{"hidden_size": 192, "intermediate_size": 768, "vocab_size": 8192, "hidden_act": "tanh_gelu", "norm_place": "pre", "norm_eps": 1e-05, "attn_scale": 0.102, "beta1": 0.95, "beta2": 0.98, "warmup_steps": 200, "final_lr_fraction": 0.0}
Each number is 500 + 50 x the weight over its row's rms, rounded and kept within 0 to 999. Layers, rows and columns count from 0. Numbers have three digits each. The size before them is the row's rms in percent of the matrix's.

# up: layer 3 MLP up, 768x192, rms 0.269, rows 518-617, columns 128-191
# down: layer 3 MLP down (transposed), 768x192, rms 0.203, rows 518-617, columns 128-191
up518 088:441608518498458524544400492563495506545519492472431549430422460514527496487458455456460470446456537541537528478523490542465604514553397581561467490513597596543501507621505613419470570575523424
down518 102:500448500590559467585510517388558430472527432542477584464467559480557393505542529464593557562414527436450601561496522570467558558474431485574575428579507501551500426471528553460543452463470511
up519 139:451521521554579475431491573540628492490462532504485510490535366382455572608511511521483513557466556575504492505532628427471566537469463446540515423514499463481440452513479565489417466465588504
down519 142:461450544546628488469549509455612470540478491530517509373540481437416557497536487552436556533472537547509515519545563440420564491507504532514556489500456512523500428560441487540453411432592502
up520 079:424487482457513453468554575546503410450406423415520545486451451480458572456601527431434393509540498551587463559532493503467482496558441495469523471464478507437517645492437439479412520506541552
down520 083:532502432526507499469446484492572396491424434474479512492558474533546497447448378440461472444559488443444465522400467572483502476535516489487464524556426569542568630497423610507528581421482519
up521 093:457512411504407492604565493551490554486444518462493567555474437545508482504443592399476519517511564512434570518537487506526532480535531530452495498467477513595475328528425505473463521450527573
down521 095:523534417581545538479521450548493553504538519439466536447437400561492501477421454503462460573479562453492530493522474569487520490623574456474573503532513442473460569518580510434398527451470470
up522 089:527429467515469494446466543575486494476564406490424538613499555458531464450543457508453529410574426471479475482648574589471564457583556465466450570542534585443477505530474569538491548541583496
down522 090:571477516531516478436496556532553510514602512498506414491463476525487498455411486598556469543497559604417523414586460532455569470509585542572480518488497498536438441443429544528509537474499534
up523 115:542562469448479430452488477497390432467567559390522503519527495476490572550529587525555506571475512547552444504506514491492516537481498440469432484459443489458424503555487446464490540510534553
down523 120:450545460484486490544485493478421497423485489534548441517439479472514535430442542475405541488489511456535386448525456564518504587441552545472519521561495522466493508551571512506534579525451469
up524 127:547502508472425490447447590450473454496529485538418403547470508539505527573469513653526455472639579502458455565528590489520379612458469516515529538520421493542491432461441399463487466557563425
down524 120:487542482514502572442423587494457517545494454545517535525498535410557565504476552602493429475554589468396477515563495502480447573513429500474491509497468570469518561636539439505472491591579478
up525 109:492389542522613476463558443519507476496575441445527472499533543511556418432477643424514511550526420555493484505497478443447512469469512616552523439505461508483504434455514565549472583583458620
down525 080:552434602490626451440596439531491456520610492487466470591538532531529504483515609431513494498539482562549480502447528396418546452520509558571500490492472540507410439466510543541471585580481577
up526 085:492503574552498423482569481597443594507456476497491381526560495487569427589481524533445462498509519537565464587502528466508497466537503520544484429497550562455531538567481479501504519458610563
down526 092:572445504563496437490508526576446527471499482479466536491513480503419412387474575525574562448449468511501493434479589520498449440471591479444527434461495472518545516486423496481470441475495486
up527 124:504463532500491432502523508554480472393598584446470449479596530593512522472410459446474403534474483573495507444619550419554522491483484571582510481459437402459542424489443533480478427479558568
down527 107:493460470541495489462484436619550520437587470522448449399518482516503514515559448516374509482430451437527529416524461508517497429454498510534503476449452480488453449442424413484452598516483523
up528 107:565539485537561462490488600518480506519411511477530596503512531500555428498461475525506508466481376564462651568590526425490426473510498558466468467536491501503490563427563434502508528537559476
down528 102:468518561431486402471547556493467535446545555478559505424514598577512533446503488510551500487582440470557510607407537603471518518510461569472542568546528550532438479517493508448528513501458552
up529 122:531561495451400506427641496475563363512488437473400499438490490480513382430400578492521519519497522488358518481452604417537511530510458604406598499469527528606536512377533501512473501572462522
down529 111:459543447484559432544492482390437451463548472402484560512535493498519450469447378524461600509400537542406578457408449520611549520467501450569578506542402528516512462387503549477412503563539516
up530 106:456542564536488459529527455427466466493506488467497478423534542470540531505417358521448464427538444487520600577472504467477499508528421418588452554511471597531655501527547561515542560575497489
down530 094:449507638485560506495447480580505538514466517561373378395500564507484496491510499522499547419481471477432533470537494506491524478442543416508490514407509539481476472511508449574517557528409498
up531 093:407501516514477472451428520479555448472433549425407570506492528488478533530468538458541474613441509531570444528524504430500518456510468495598494533545479489520567516465547454535506484491480436
down531 089:474451450535489496516473556445520568536548502442439509528516516437407553543497485410474509504591533455576513556469582408475385461552433557564435569504541535423529515510511473499552541472545494
up532 074:506515471507448490380578572585466524526444523427390503511376485444536425423535394514434404564452449489401548522549540480522554446494603570489464414476516494508498488512512544532540538506597500
down532 091:546462583492482568460460526492452621534473464448439566495464566498482463498451532600487451520459560453444551404470552522598477504552482509548551537506468482532416526594437516628541605508476407
up533 127:495499474500427583509524466569531429658528438488476491517489452441532532680504388587489489434510458480516464509457625468451496507528434447525493567460489439560521532407469511553488484547475477
down533 111:566538494489565577521457598584559491419532589530568491432457518501587501527512548487577508513554521516567459489590468549499529487451461499523438533463488480551427460452551451358506447627497513
up534 108:517585520484514618502482497527607473499422527525483504574466554501538516477514513455493441511430575582503442430533502486508545570510455583549515415425484435492431559497520534576449435580501556
down534 087:447512477518494538513524413537517565530495522490506533557446503447456521499526556513510534514485533519461444494452439463452490570509519491444509569391507425497435526524544507482487457587487561
up535 075:480493514538475484415513398551484574481437317482523454484439520494510526564399459535537515582458567545456526394504585503565451457584464510510505471471429453504504449464507554535542460430472545
down535 084:542604489483559487545518577576422476528551540551461544468507430470531411517520503520452482593545476578593591484435489524458488542571481540527585548462454605505490485531490481456475550503449478
up536 084:594592513481504552468534467449495452508502560503510505517408532542554523410432521476541571460507515502508434668398523459523593479584528503498480484472451502447484453515428489515457596487393511
down536 090:607501517495459482507526521455468510589479529473483554455483541476495570443449512495488540462474455438514453470506554415428453567564486553473497476425439457440507509542492520507360522470471490
up537 074:465492582476422485498484484544461537497472518548467485489512544447581632519511476458532469535437439518508496614628541446499510529455532466568481466550527450516501412422468660461478541518537518
down537 132:584502475517508451536454539608441505449572489497509554543498441527493497531405478613563471447580421538528493461481563477459408429519585462529469488533555572569446479522515471471478568489510471
up538 102:524513453485545452461480547506537525490438549477494512572457525496428432492458552569441533502478536567444478553538522472535477472667535574508423533403530509448526546541471515591514470438506591
down538 102:542457456519452458532501531549516615533513512484446601567416534466546364572474467495469492426446547564537438537571508492532405521585580498454540497404530539457440540458468474517493528438526513
up539 130:460501452560516506384526510568425537530531444561527515513619572479523411620513480466502485427484520487540466572507523505492547501426599483493600520516532443516432561369501474522552566524584514
down539 116:567508583551445519526544459561517512498510518453409539467510541525567491473516493423511528524565598517486515575488449460547424514413539457481505388515511488629488429523508511464482527511607425
up540 154:402501436442574515437452514516441461595488407466523567511540514581515572535509466505508471518515541464450503490510546500486549492407587490491455511474490458482525529454510385480433469534511571
down540 125:410463517533504524437509595461550431546453536392461522449541558560567579486548502452471435496499427491437483499501477551459503570457510417505399569523487520552475502482475533419460439562408598
up541 098:524431546487573553439510425537502459542501453404603469459518458431505475540490473494404518497435575459443490395505540499434443445508511521515489465519549521462508439533500462458487508479573561
down541 088:510519471572481429440586507511578448535492466548561509561499543482508501489493513521460477542502469483479463432443522489471507560547580436517529550517467382537499440523439500453474550467537481
up542 069:480530481560391468540532509594526502455426396504505492594457594496455522406495466514501490490483525401481547473450482511535479488535434535504539477532465511493477478426444568453532439419460568
down542 077:546524523535498466521488495485492542517579480562496498489511479521589518473459525610440452519475518549510561507534466516503530458512405522432555392553527527604518491545459493471482403565473529
up543 075:545517452525502481499505544576465478456535569505447467537458582513506473528496511394486562587489547585532503460536524444438548580504349518573575459458563522486511509523467525430511603575457560
down543 077:475537372472477356448473489533515480535549470535569486437505472491551500496432565593450538505516521517501474464489445396489482507594525398563524530502550486613568572446535492487503533567462506
up544 137:386475477492465460416581393528471566510463476391461410531426412502503430438507472476397485541470499546501517492609499538556525484514477536541413457501437413542631544620516456541475568504518515
down544 112:553491516443503492533500579461497548441452560528512533415420448484557639538486547474508524526536341451491510435479449507390451563415445449459423481552546487540473482530601434449476443522518510
up545 087:498482445612522559513562533532554510479527550474465476481476466537557530596427419532507506409497560441454501569577604491520532488547470498520464504591515470447473493512546303450515556481485477
down545 094:441511562450500418540517453554503528455494480523486473419564518493500547516542471543542554602432467439540438504546492428543467530492420445488538478485516433526419489518602462516575476538462404
up546 084:486509564532458415597363443524517458514505460328478479551501590457563581510523487521526530471583515562459493588482442422443558512596473549518509426478587539562533404450509448450474490542470495
down546 089:522542433594466482566456568531480462463503449413435472517500544463428497485470549549451520364453479498422502502508550543511537433512532490472567516522503488594433408528497456398527553503410449
up547 086:490524478535496623453507512528503555434442518455500482500502551496514481564538603553431511472517555389551573457525441489518542445496578515520518567476501547410459521396529562466553507487528606
down547 091:555545499517523495520509498452531476511520533574456527524495523431520530521492635446444599469520533571472509488592498461431508481467522485513441495502497511472461433507628543524485462511525536
up548 149:512501498477475469365430489520586494439582469470484522504539539471534437541513493547555498505488433442403514513416469578542447565468509559514449474480538469493553455465459464540461498532467511
down548 139:469549510520478556444454507580517512406570552513492535432531493454564477515525515591563507535504518521430555488490432517565507551456483449427451420533531500536464444431444458519548532445435521
up549 099:486461522550487516422462515470555505566476512531410422512403497501506535470490450533568503495592478457492525466503482531510517465496466458614547549476417574536519520599492548559544478513562436
down549 101:514469530459493427468493563494620476507421590386515575500498459560580565564516514527471483451454495476446555576510442561507473440537412493602509561529426519415463507499509523570392482477485517
up550 144:502504454463500489414503577492473523474548531480563544541572558499495437567457457458510495499472448446543524490489437420439516563473431493394460457557493442526534510489491409513453519440512537
down550 121:482551488484537441515529537474553420423547511509534649497575505483499530427528516502395471382475503454525581508612471523508489647491489517409488514507436534501432500476533462565438378541531508
up551 139:470533440534452431516486500489471481522520470553348594443518536416471478597523561450583505522374536580512518532500533374497460495516504512557452560502494483384458570567533449550438500499456579
down551 140:568480449641515536486493550437462486407506540459433470501486460502499483461508527439531578597557582607607481465442493466499485423509414540548451451508473515542517413489479553518516497509479490
up552 087:522375533513554390508589560490540501450478422532492533505532481473505563600488545500439449539461479513489574582498390489479499475555567499465487592432437504554535506513482462481511554448582572
down552 090:566521623507431478576434606478514453563525508560449482501496518519539511482531517445534588545492469537478580496560466546477469465551503527515506524576472481465534403496488590540529467492483482
up553 094:545532514453505449539420530491498359517544543445419520453459435475461494373539576501518550527459507586597519422503576441477422478562492521503529536516527534520543610519553562591554566571527568
down553 088:539523544428502505519488515587512382550507523449406573549430452486418417498547513434470428517452529596446466567403559540442521468520508486478531519399460555500420505503492480536459545375396558
up554 085:521499551449592528509569422487454406496520512494511422540489507540546494497461535451473504532454495560511532627494485495453512448418563492514498460535484499484459443486515501480492542529527572
down554 081:516526472463589427532477374465519464509527535463549525494564413569555566461445496461491490520530419501459556575465442576399482450469394485495506504482481486417510500425518519486534504476497486
up555 096:480568600487528560531514507517549496494580356509426415490511498441535525512433513474474488498471612480509496496506489521441516531482434507457532398501520569485568509456526497516446553560550543
down555 099:544436455471520469364532489501563548602550551442486493469389388495501581496477514545492565482494497555554469489435506478476547531523553549591477492479456491561479498518517419494517558457492537
up556 088:561533503413505519374462530565447443498544590504447479541417470488446514537444520577635546462505481597439480482484550430518503558402515467518546476517442527442513396488510452483549580515455574
down556 095:568495512566520488379522505481545453477521514464503454485522586446376504473548485564524524410515540510511461438520445451439514578446469497574537527587502515450516495522556429634509501490494411
up557 073:549432574612463480557503563546402409540586476489499493530551529562445519437475438480544493505439491487392523485489480435423515409552530496509444524484444499483476502454547529533437473493441537
down557 084:448463409412489489483594460535451532432476503480511452522471443494584561521494525498509498532525425501408513337531443477533555418451405496513455418516587593470518606423413508423594494469491550
up558 075:453428550532477484542573465476503510485470455427514542536409538399458488475440502433581487488411528481539598532504666517531471491540566507506401478457503529515527604396406482521492518515542479
down558 094:488536477526479563501439529512513526494432508450523569548551569381548575576398612514476572486453518385513479609541631557527449544467541544551432482496531462565472547537532567538389564480502460
up559 084:500491591530542540468517603542535551509516512408466509535468578397490461397474507561492418549415518515497467534508530459511580427553496410458525550472577554634492565469507453525484469509566517
down559 094:550477451515431548541556501427459438508528492498538506482530542520395522491465521470466507501541509512475505524403545525436499517539596627482533512507484519472447486388426491523383378500550466
up560 088:497533464524504519533544417549541463479526406552484507524574513480436498500467417440547487490447519546516522465577529404526586498543502492391540487396486420508512491488583433383510490530464476
down560 084:482544459502534540488472482435519493540491478452418481536514570490395505548417491492468535514430468519463495442464519413514573547501507467349504511408477473503530425488488491493504390515421429
up561 107:505466435458476538469472507549624524422458474512519546430520539403513604446519551538534487424459436476544567487478430486499459485483460472434473503502465578437511453530529453472469503528482567
down561 102:444483553421503564390463512609538475497421513534401543535450469419490464503512493535548470444495573561463526477547376431514487422416456521487507394384593539469500521467545512490468499531356446
up562 075:444580489560520518460532433525513429528508484453498516501447474520567519480461523436461511514491557510522527576494519513579521529594533598403437487585521511486469563508513471504498620548510624
down562 086:541561412461484391523607531527518423527460432474451428533571436595472515539469490537433566510543547468451511506544565521475446452560461527506499400409622474576455523492531411515447471432507508
up563 090:515467516515447534529506574581523502559532492557463524553490486477384434483472418546533580473500573462610561558468551428453500558493499452459527499551557517513545436557453547563544544636528466
down563 101:552536531440534463500554542442470511433556544404531493509473469464466547474394353536440435472509463538458548489511440484561546584545503494489485494432548521488448528420548543495545555509507536
up564 073:533500483506442495542535424449522401567460469478506475460452502445590571512487413509478591556506532557488555493496474468516485636605599509472513441525522531526570425490516490568475513534529520
down564 087:626552548513563505478519540538533471498481584528444486493510449528489496480521467503418552495544543467486569488453453545483449517513589549468543480509551389540561456541556394540566535500504458
up565 130:470467497566484564456450502572489546429430488590483491543521495455451492518468492544471519520431539509603450507472525579538589522526549489610485413427533514461489444491491573434526512484569465
down565 117:443407389471514481464572521538490464545425536478552548465490512512443442572428600494475561458450640560499407581397486493527540534504488465591522564506453557568466529496532515534552542443546451
up566 086:528444513548404548351532489520519488549582496533462523539558464460468515464442446490473541494496537542515581495420482402421535504446443592580452444442455599597477458499472385558550544519505482
down566 097:479484580424425540463502550458522481480559533567423502542539526459509550511470528490524526460372554433518388574478552513489425541447480560480507418571509501574491480500509528489623489527536472
up567 075:570440461499472563470404457512396454548435559542478432424438592540511518508434471482513462499559535437536466545556526450515514472500508502383501485541440583464464435446544491495486528546486549
down567 079:525499435539503481530479481498497579536489505476514505526430486457532481438447503479460573547585502501512436636536523525525599493608501465447483528572490486431486523395490605506539552521459493
up568 084:482524601541483491375522463643624457484487450561430457486549461436478455589570485383503402510505491418578531591458565426533475464508487490497614498562493517487478418559456520471547537538502459
down568 081:488478575511536430434381496522624477475445389555486409524463471512544533521528471359537462510466589484532539564578481487518492538480571465477571503535428431476549472519470542415483474475523512
up569 067:431500505475410437424464569511446557543471455437420454501447588514438508488559498451551482565411510577485443516615462436466542529467461542525513460509507530442471507408452522511508510513539577
down569 080:564520508532512454381473430536501583534597517564591505448426413539555454464547504475459508422546577475546504528560561544534473417461505586478547495487465476552477475528441483461432503528457476
up570 134:491436549482572572435570472540498529537568532462507550561475491389481464555556525528407587496546505484510513531561565548583449506500512508418397603429484524475390517452533527532534465480497514
down570 117:544485521510553531480474541445625567509464486501496551532515429501410602596642600488442516486571495459509538411586544553497551506498504479482495510496420514501476439547492504521578483566510435
up571 076:510482534545468473475568502540378463482427468536492564553427556639521489608493416505665492467522540505533527507476559461648603508486515541496436491462471567527445486481538476502472572483533532
down571 091:480493471523494538551539490555552479532445446339529506468511440589479553492436471604460507576530508521532534444518472535451543535530461553549444540491530458428481567459451434450415560481502482
up572 075:457460541530445386577573430510580425510526500542513486576501427478524535476459526479431468555546498496597465539489527458431521535610545539555479498655544458474415468449430473536475553492493497
down572 089:495527541435481434470568476609499480570542483528492565496506517446531444480435536552511532425469506407524502494499497535496474498456486473486552477564554523464502511478461560465491482660501470
up573 133:529566496527426494459475470489420455490479502542466516455550531456483490458426441470435501456517480539461435562474495469448542507429474585426497468483597467506515441520519558550502508448531548
down573 126:537498519487523459583524541442459506464462488470439554460575486491463534555495596466613321494555519569538505550550427509491482502522448529545478390547536375517508374496521526491481508511467523
up574 126:552414528517419430548541481504591561614451522501526462489363497456533458488478486517447545573463460525546469575510519482497534479503533471486382462480555514533539523472561621552511578534450447
down574 119:613543484567497494496518429471505444473549469496560538583444597501544478525484433554486607457500519543482415493391485441574497438441533507438427589488515504389521465508410545548539575566573577
up575 083:547448560530493478451553522571492479459600418524462510439467557436452438489526367426417490536476469488577563540540489534526553561474458477555509416525512532579448383368528554529470467441561511
down575 101:506419497515460562456483524532499436448452443542466422408522528547398442449485580531387505500457546532449444480481551496476558540517578525469455544498468472507490424556564562409477498386460443
up576 112:404550520480520513477477533491533503527544524500548590475449477428506549455434533505436551480434491496516534511474466397542515539537375539440408566453501500450513536488495472486580479534505512
down576 111:414536515519499506506533428646548594470548542495538510494500538420508516455410464503521489503470453588516512585506441429543475593498448467529444421463457518533535475443505509418554474535506465
up577 083:542428504529556471470527398519486460463476516483542470564512461554550527473597478487527475580487478561532512568500540421506498485574504451558496504555512500594503466551576547490565501495489504
down577 102:501473518436490426471719527465478382472481461531425533496436391553580431544496408517535448502551514451481570550487498454510461456467525625424545479407494501526546601510483393551446573528507560
up578 142:486507529425546490474537496562497488451513478480465439492417544526423411529566466456542622459475516529504554560458544467586375542574448558443508515498479496491436508426521448490529498467446459
down578 132:545504527466476469518439494511566577419459470468494482454487544617472532537586490372533535396446484410509441576513510420639453457556556497439404554479545534480465553446458466526459544540507448
up579 078:505463492509507473455554516531434490550419467460530519623507553527485481444472528423457489389489509423565548559465444452464542470461559476489515482493552555525442524375475506539466602513445461
down579 089:516447456568505422493476540497453476491590558446502504571503606472417512398523555487545550474516490475496518574489488482511539529517514525489535524466606409526534515412494538489470545519492544
up580 093:483408446528428584501551468508536508498463564451435532562461474525456510510550566544512472562470532481519540564442509478552595441524496486470471424471616471430501525566420505496508508507433446
down580 099:529475543538467523494549486474418475518490479565521591599559576507463481507504473531477589546464529569447444425488473507463586419503501487495549537484618378417508509388458527504541453581567528
up581 129:482496563505473443525546349508504507524469530415481563530493538461531453554538566501412540414480522459453492495479558475470498513473560587499578558375599522533450446422508496574514430615476533
down581 116:471581539489523477497465472461522545475471477465606478527410471466457483405544635549475506492496486428506548434567400482490594472488339416517505542529406555477479477513528649403467468518465539
up582 134:397442559470528519480581544474530531546612525468415535511518560446427391516448420481498511511465553470610566701478597553485524502490594479488439512474563482478565522459487552556502536459460470
down582 118:513499501477492525567450525472481523492459481479372549431528529580536515513469451485498460428479484536488517409566480614604532599457468469543459515446511535533593535494558565514513512508442492
up583 124:460456553527354460514534481487498490512416498479460485647423507516547500522509405457487514487443504460556498500430443528569552491546448507521453526559519491472480519529556565437494461576439529
down583 118:513541427415531563581482535466565625475460528560529516456451352479541541431476475450530512429574453500567473380568479443458517401400468477463552453562535529460458526471554583456507439541433394
up584 084:514436438521501501519553501502538544508506538407502475484488566436501415518619514476596474553492447529522502554555515421391547471511526511404426515545564474497436466456527544420622475497461476
down584 092:553372480485561470476531463565511488534438485510536477553570530518444519470521577512559514397516447456464471533498477487478454486563514509528476469490608456419373457558398459548594495533540445
up585 101:496512497438473529417489474501528364528577518492509381540534571508569503481467490453540453460435497466411554625486520450446502521545415475476598496618485505476451510473529476519502525450613457
down585 107:529527524523434490491494518543576554428552563536520477506511447412539474515500457477602447540446511539493526387494453423509420513614537477434565437568375569572499448577527488490381463477447470
up586 078:511575527462470404443558527445484465553533464344390396476471428594528468508439459509464554607531468491535488532507457396466529488519468573538554552486528460487534450452491488501533523469552529
down586 089:370555408452493459525575502485467483497500493599521445384426546474523621421508543426431505409524461539458549466520533439510459567558493488429496466517487488574422461480422479432457549525518477
up587 096:455560595474516492448530432442476544519602551536598465479485504519495468521512519523485483497463438572569558584578495495463508393537495466537503456536519523464561528567528424569525541453510506
down587 094:474412622475523497511500575525500449526551484484503535515506473496591463434453489521499600483490488443473486512397489556480467615479555413524518542384435612463552536443573584533432451429560485
up588 097:469460453451555441502516494570542499592476478540564505459507479349576566428545499515391539511500446543585516539490426406511523354622485464516417425486551564578559447531550594552476589528580559
down588 084:458481512495510514568426459546530540482468484385447587506496451497442514475607530436519532461543525443592496475492437430483500578581385455439499498433569474552535523538496592471589534422449532
up589 128:553576456494478485405473533533451495515448509587389433470498513464530443507515530472591547512447455528399563520576532428424523490417518505523494435501510477545477506446440475456497581551480532
down589 127:538484412563519512477442495466528474556491445564428593433364562445412448497534564510570541508450551530500535481523492428457615533507534574512440521508438512451434515475467477613561490430495509
up590 099:543475503485427479456452523545452504513485600522452480450550624523545595516570480474434515495520486544493506604508442424443570518427540453519612467558523525477575463497464518420523507432505534
down590 107:530452568529477524485507529511560571466484577522414610572555598596423483487532539515576528495533534421495516515469429459504429547539528508452460474441501354467546439503506397517418466461487468
up591 106:456473542491592572501516532560480522377439513472465609541526520488501533563474490539455474522578564605510474620460491434535600532499493521551520480547508454497596437445458544510427567509612533
down591 094:572477454516533568432540474522437460409431525505530564502458442534498506469582587488517414536472517555537391477436518524621447438444547476462524475497490513552544498490580530510461611522504471
up592 133:541489518451572495447521553595523428456460445478497492567522566453592521617460535490512433534497576430505574430535451484522563484507536504535535527484517517518537476445465526492498531503545493
down592 121:482524461473538575516419492460487480576490576534448532533435607498529481508563638507501474441475346485594387416573551512482548480525438457475571495538515498486452466534540478502430431358518502
up593 078:462531426508476480490542467425471439533501432407437535513456455524518489530502452482469549536511578514516519547445429480502498572541471464567473523453578545487489528454533505466432462477502499
down593 078:468495514442444451530545446567567524421486483436498488518384415462437421505457475451544532473565482492533470508549473487540589540402462488525553484378432452421504407391499352445493506496478470
up594 141:541561572435480563487552527471526481507588547447503467523458511510625556421534506586576506429493537464505517478450518514533533507537554632532536418460571472560580464374515443651414446510458467
down594 129:585631458501534501497437534432463578502512574528612437483497522526520528469484521531565493398435430471550500541490520507468560535609518461435571444443559504637547485414516440553468458540435469
up595 079:463502555543468425521487485449530469576505425424498522485452486428564432597499506518466567566448473601478535482477572489440515486482514500519469466484587556513498509516494577493531495512553515
down595 084:529553457512452546480492440397519442507557579495540489544560476568475574484464450386551437444455482543507532489547576571465567607566467439519549471503504529413562492483508600511482447509422418
up596 084:498506491561557435509459489555433476447548403519436418508527592469515558516439509539511491530449474478438552581511561521490414477526470606517487534496565491432429445532480601524584501512492586
down596 092:535511463595531441584545550528557559491564500427519517558420571495554430557490494508523522504455516557425484502542458478527450498552532593531489482440567452580476512490546462520480481478562535
up597 083:507463447533462450508455538509484460551473453478417414500496540606484478467514456457511426501499541446612495516470542457513484411504550488549475465420449501493534492520473444548483536547534543
down597 088:494491498490499408565515522456474476578551481508475496476426513449480525500439564463490538500511444482665573519527422560490523458608533614452438529426471455538422569544428449527535577495540476
up598 088:461537548525517515443548494425408513407528525533580560573517487562518526530416545453374514490540491489514559527563532518551580605508505432562512536468594599507474490399483572586513558450502595
down598 086:452580500541489409467493596533528441563437522537580518432478415475553513524518432516455507542471519481654495446544505437492570560479506448435493459509487595481490500450499516661556549540419562
up599 077:505545453462456479451491469575443464467504416475494510540491450504492507521442446484474496488473480564414509539481596426491601448476585432527488503529450574535460481501465518536433559496556476
down599 093:453491499543501459415433513568554473483438508555474463419432464496537404492490418525518519387570538586505537516480489434544449483493418530507534543521438478535446465365505463552516459595426551
up600 095:448493417508463567463497376503451484587554434531455512438417460434500472453511463490532512452588474415547520487496552516469458524465565633554650440484507486506518482444420387576482530525497508
down600 095:516528538428508472506556430497481428518510426504535477456517417528481473484499557483460507443403449491541538521442494560496508468533636529501476481551461558496545521479531473603487511481445546
up601 145:550483514506444520496485547540537539478579562560455399604559460518485572509524470536417505472432520517493527547589572483449458422493463561393540511479543437483597493543586482540563450497493498
down601 112:521439485563486436428437527507426521474539505502419491439557476477605614474472466476410527430547540489426620509458426432509488603551524425453467523460448472587473495498481568620445601599462533
up602 068:445491490451454552450436495505485394621457458540461489491504472570435517552529534522538519506405556414474560441525395431564528518518482569432433470472528498434541484519532455500485491564548463
down602 080:479555454459521496537596492537495518517494552497440459561456481506563457456455467484427540610455545482434456439420574445543491506468540536510554584445457468525534549381472512505511453463548502
up603 082:531585533510503524537513530522514524507492475498404497465435468561533527512437536471430551483514511505431521549579508460436498516580502485494458554600482524466447503399402457508487422411611544
down603 090:472530474512494554459500465563574573565560483448481500494517470533480461434474514489425613458420480530551459427582589534458484508528561509504492541515441520518480528520413463504550460467560541
up604 081:496521543538509532520548418474514444527521501559602619513498435475510404531414514492484482560497525545517546521575593482464490462535480495524374417488604578499470399522544534493498506491480523
down604 085:525451427507564548541494409383487506500553480538539514391507485520509464541505596498473534475501552463489446549463551395496546556527430484460460515478509578518497513579666555460466397457482515
up605 106:566472469486525489467580465633514403512536523501501581543442529505470486585394496521582500441391472453461537547490605507473515477481528449480497490567490512447443541429512496456456516453444543
down605 111:488480509510515543407515518404451489502395533498500486455532563442525478407496561493488478548487388561593538464497464473478542445437474470497446543446528585408452453476503488559480528463514533
up606 066:491509483525523468417570484512457438557509458517519460504579500480407442509510527450547516482434504419465513513501480531460561496565518515484477465568551610436474479446444416519479560504481446
down606 076:487454527561535468538547546590469544518555364494511438466497606525453480496548509502564439482503543420457453663521489548484487477474512488535537568583518439536544493453567573467438572454467580
up607 124:413371534522504519429482453506595411468494501428566563541476471423519490440591420604496467479515511432499503607501531505542475444565537607515472480560536484477427509423486525503484427558464402
down607 106:465560575434537535587431476554597448455472458496425465481531482470514398443471480449460518531468506439541491491482508558499453477487470522574463546496480552549461413351491467460488465453481571
up608 083:552476486546585525471534509525574500498480447482390500528568514453506542493387478497476499514493508517460557407554496470442531458524502579482534526615526536495510378390456439576489477409500421
down608 084:465570548513479520572526428615436532475465508493540495451550570551636591503450484456489484544482501509442482447564513348491522535544489548534470536575523473530565501387445484436496533506467486
up609 131:523536513610532524457547556497378594539390552516386467479522506483455448519397565527493551479436539420518534496515572436482429528369557479496479490437503480482495497469530514546554502544509479
down609 118:499511535601461540499428465481500572473507569477478460444578569576443431515415475522583545523453543527497457572581540468460470468557376546533527447604409481513515561550512473468520513528583566
up610 140:454617474533475561541504533497510519502468553453464450591451452430442525514450438637555499543450511461630493509461537436522453495527536550500494505554488603554479571533527437529540547476478558
down610 109:472527460447515505480479411469387553490492468450476503620406521514476432456518372525550451539507503453540512553591518595455467521481530596538544471483534492471412519519479486496447442502453471
up611 133:470561510443483551406535508547442457485540414539543437450463477414532571519445510565502522408430518501503452586548517462538493532505532542511505500553456476513526609476490457506485505484466582
down611 131:507595511555555545486518436512601497515525380484569472428499507518462529539503542630455491416496512420599500426549477614521502492495548616477453517508468504556552555450473481611527474484415622
up612 078:557470512500486481503523562499517500496465439542565561580497521487582431504466442521551539462463491553511488470481557497481587520532439498477446492578535411444386452489596448552538513566498481
down612 089:420514474505448562505496474490474509506439526562542413530578460532447598516561540487461552502521473484463554510444466517557457429502565384475460562545550475573446500478520530510546429500444519
up613 085:536536518547512451470514556512496446504551494507506472428515459522506502502460493394560591458406592526482561499535493509511536500519517501547451528481558518523567536461512549506477515517502435
down613 079:408514487504419476430445509503428529508451585556461493448505573468479437470542527450518480393429683515565451510480502502560576538605527543498490576510579393503519555366513574523522482561426454
up614 084:516502450507548512451532559540529541518529446476539390551543536471490486478499513453584504538472566573592495505561549482470560497476576533438422547486611523429561462444500502529571510554547491
down614 086:392533444445447506494455455589555514525563507533431521572511566477431581483493532522511568564464512539475555555438513429514485489499579599538466499479541512465561539453439486411485494546448468
up615 140:406501447475527516432618477539540468540450488434589512601557586496519579564480568499489514479544527430517487452495573535446547539516560547475498510457593485474445587477473554593522504470489466
down615 108:492451545499455510457460507551410584579476581464524531473481644560514513447529472383535462500537475438500548532474597509461564578538507481558558460422535495446412390467471539484536542487502520
up616 084:550443488417477475524562515551526475494509478485475525539499535525505518444445516470422417541533522516530540571514490469529449446474434470479525529528608508464410534425450503467452434560580539
down616 092:511494547490378450521566407489451501465420512517513453563454531504490398470535454582443502505506529447466468566438461470457485454481452492490428465509517509504515512512491457527499584480451505
up617 060:444480477484488472507516452461438475491547448373492509546487440514532544504425514446444514503513513546547541483443532445438505589461460535478448529501537535523472407494379521538509555502554509
down617 080:458433534525501494472561513458429650559649517505506495456519474594544545516473372480588536563461497523504383504432559523582512455532462500578531526428541446481551485478481531403445468556621516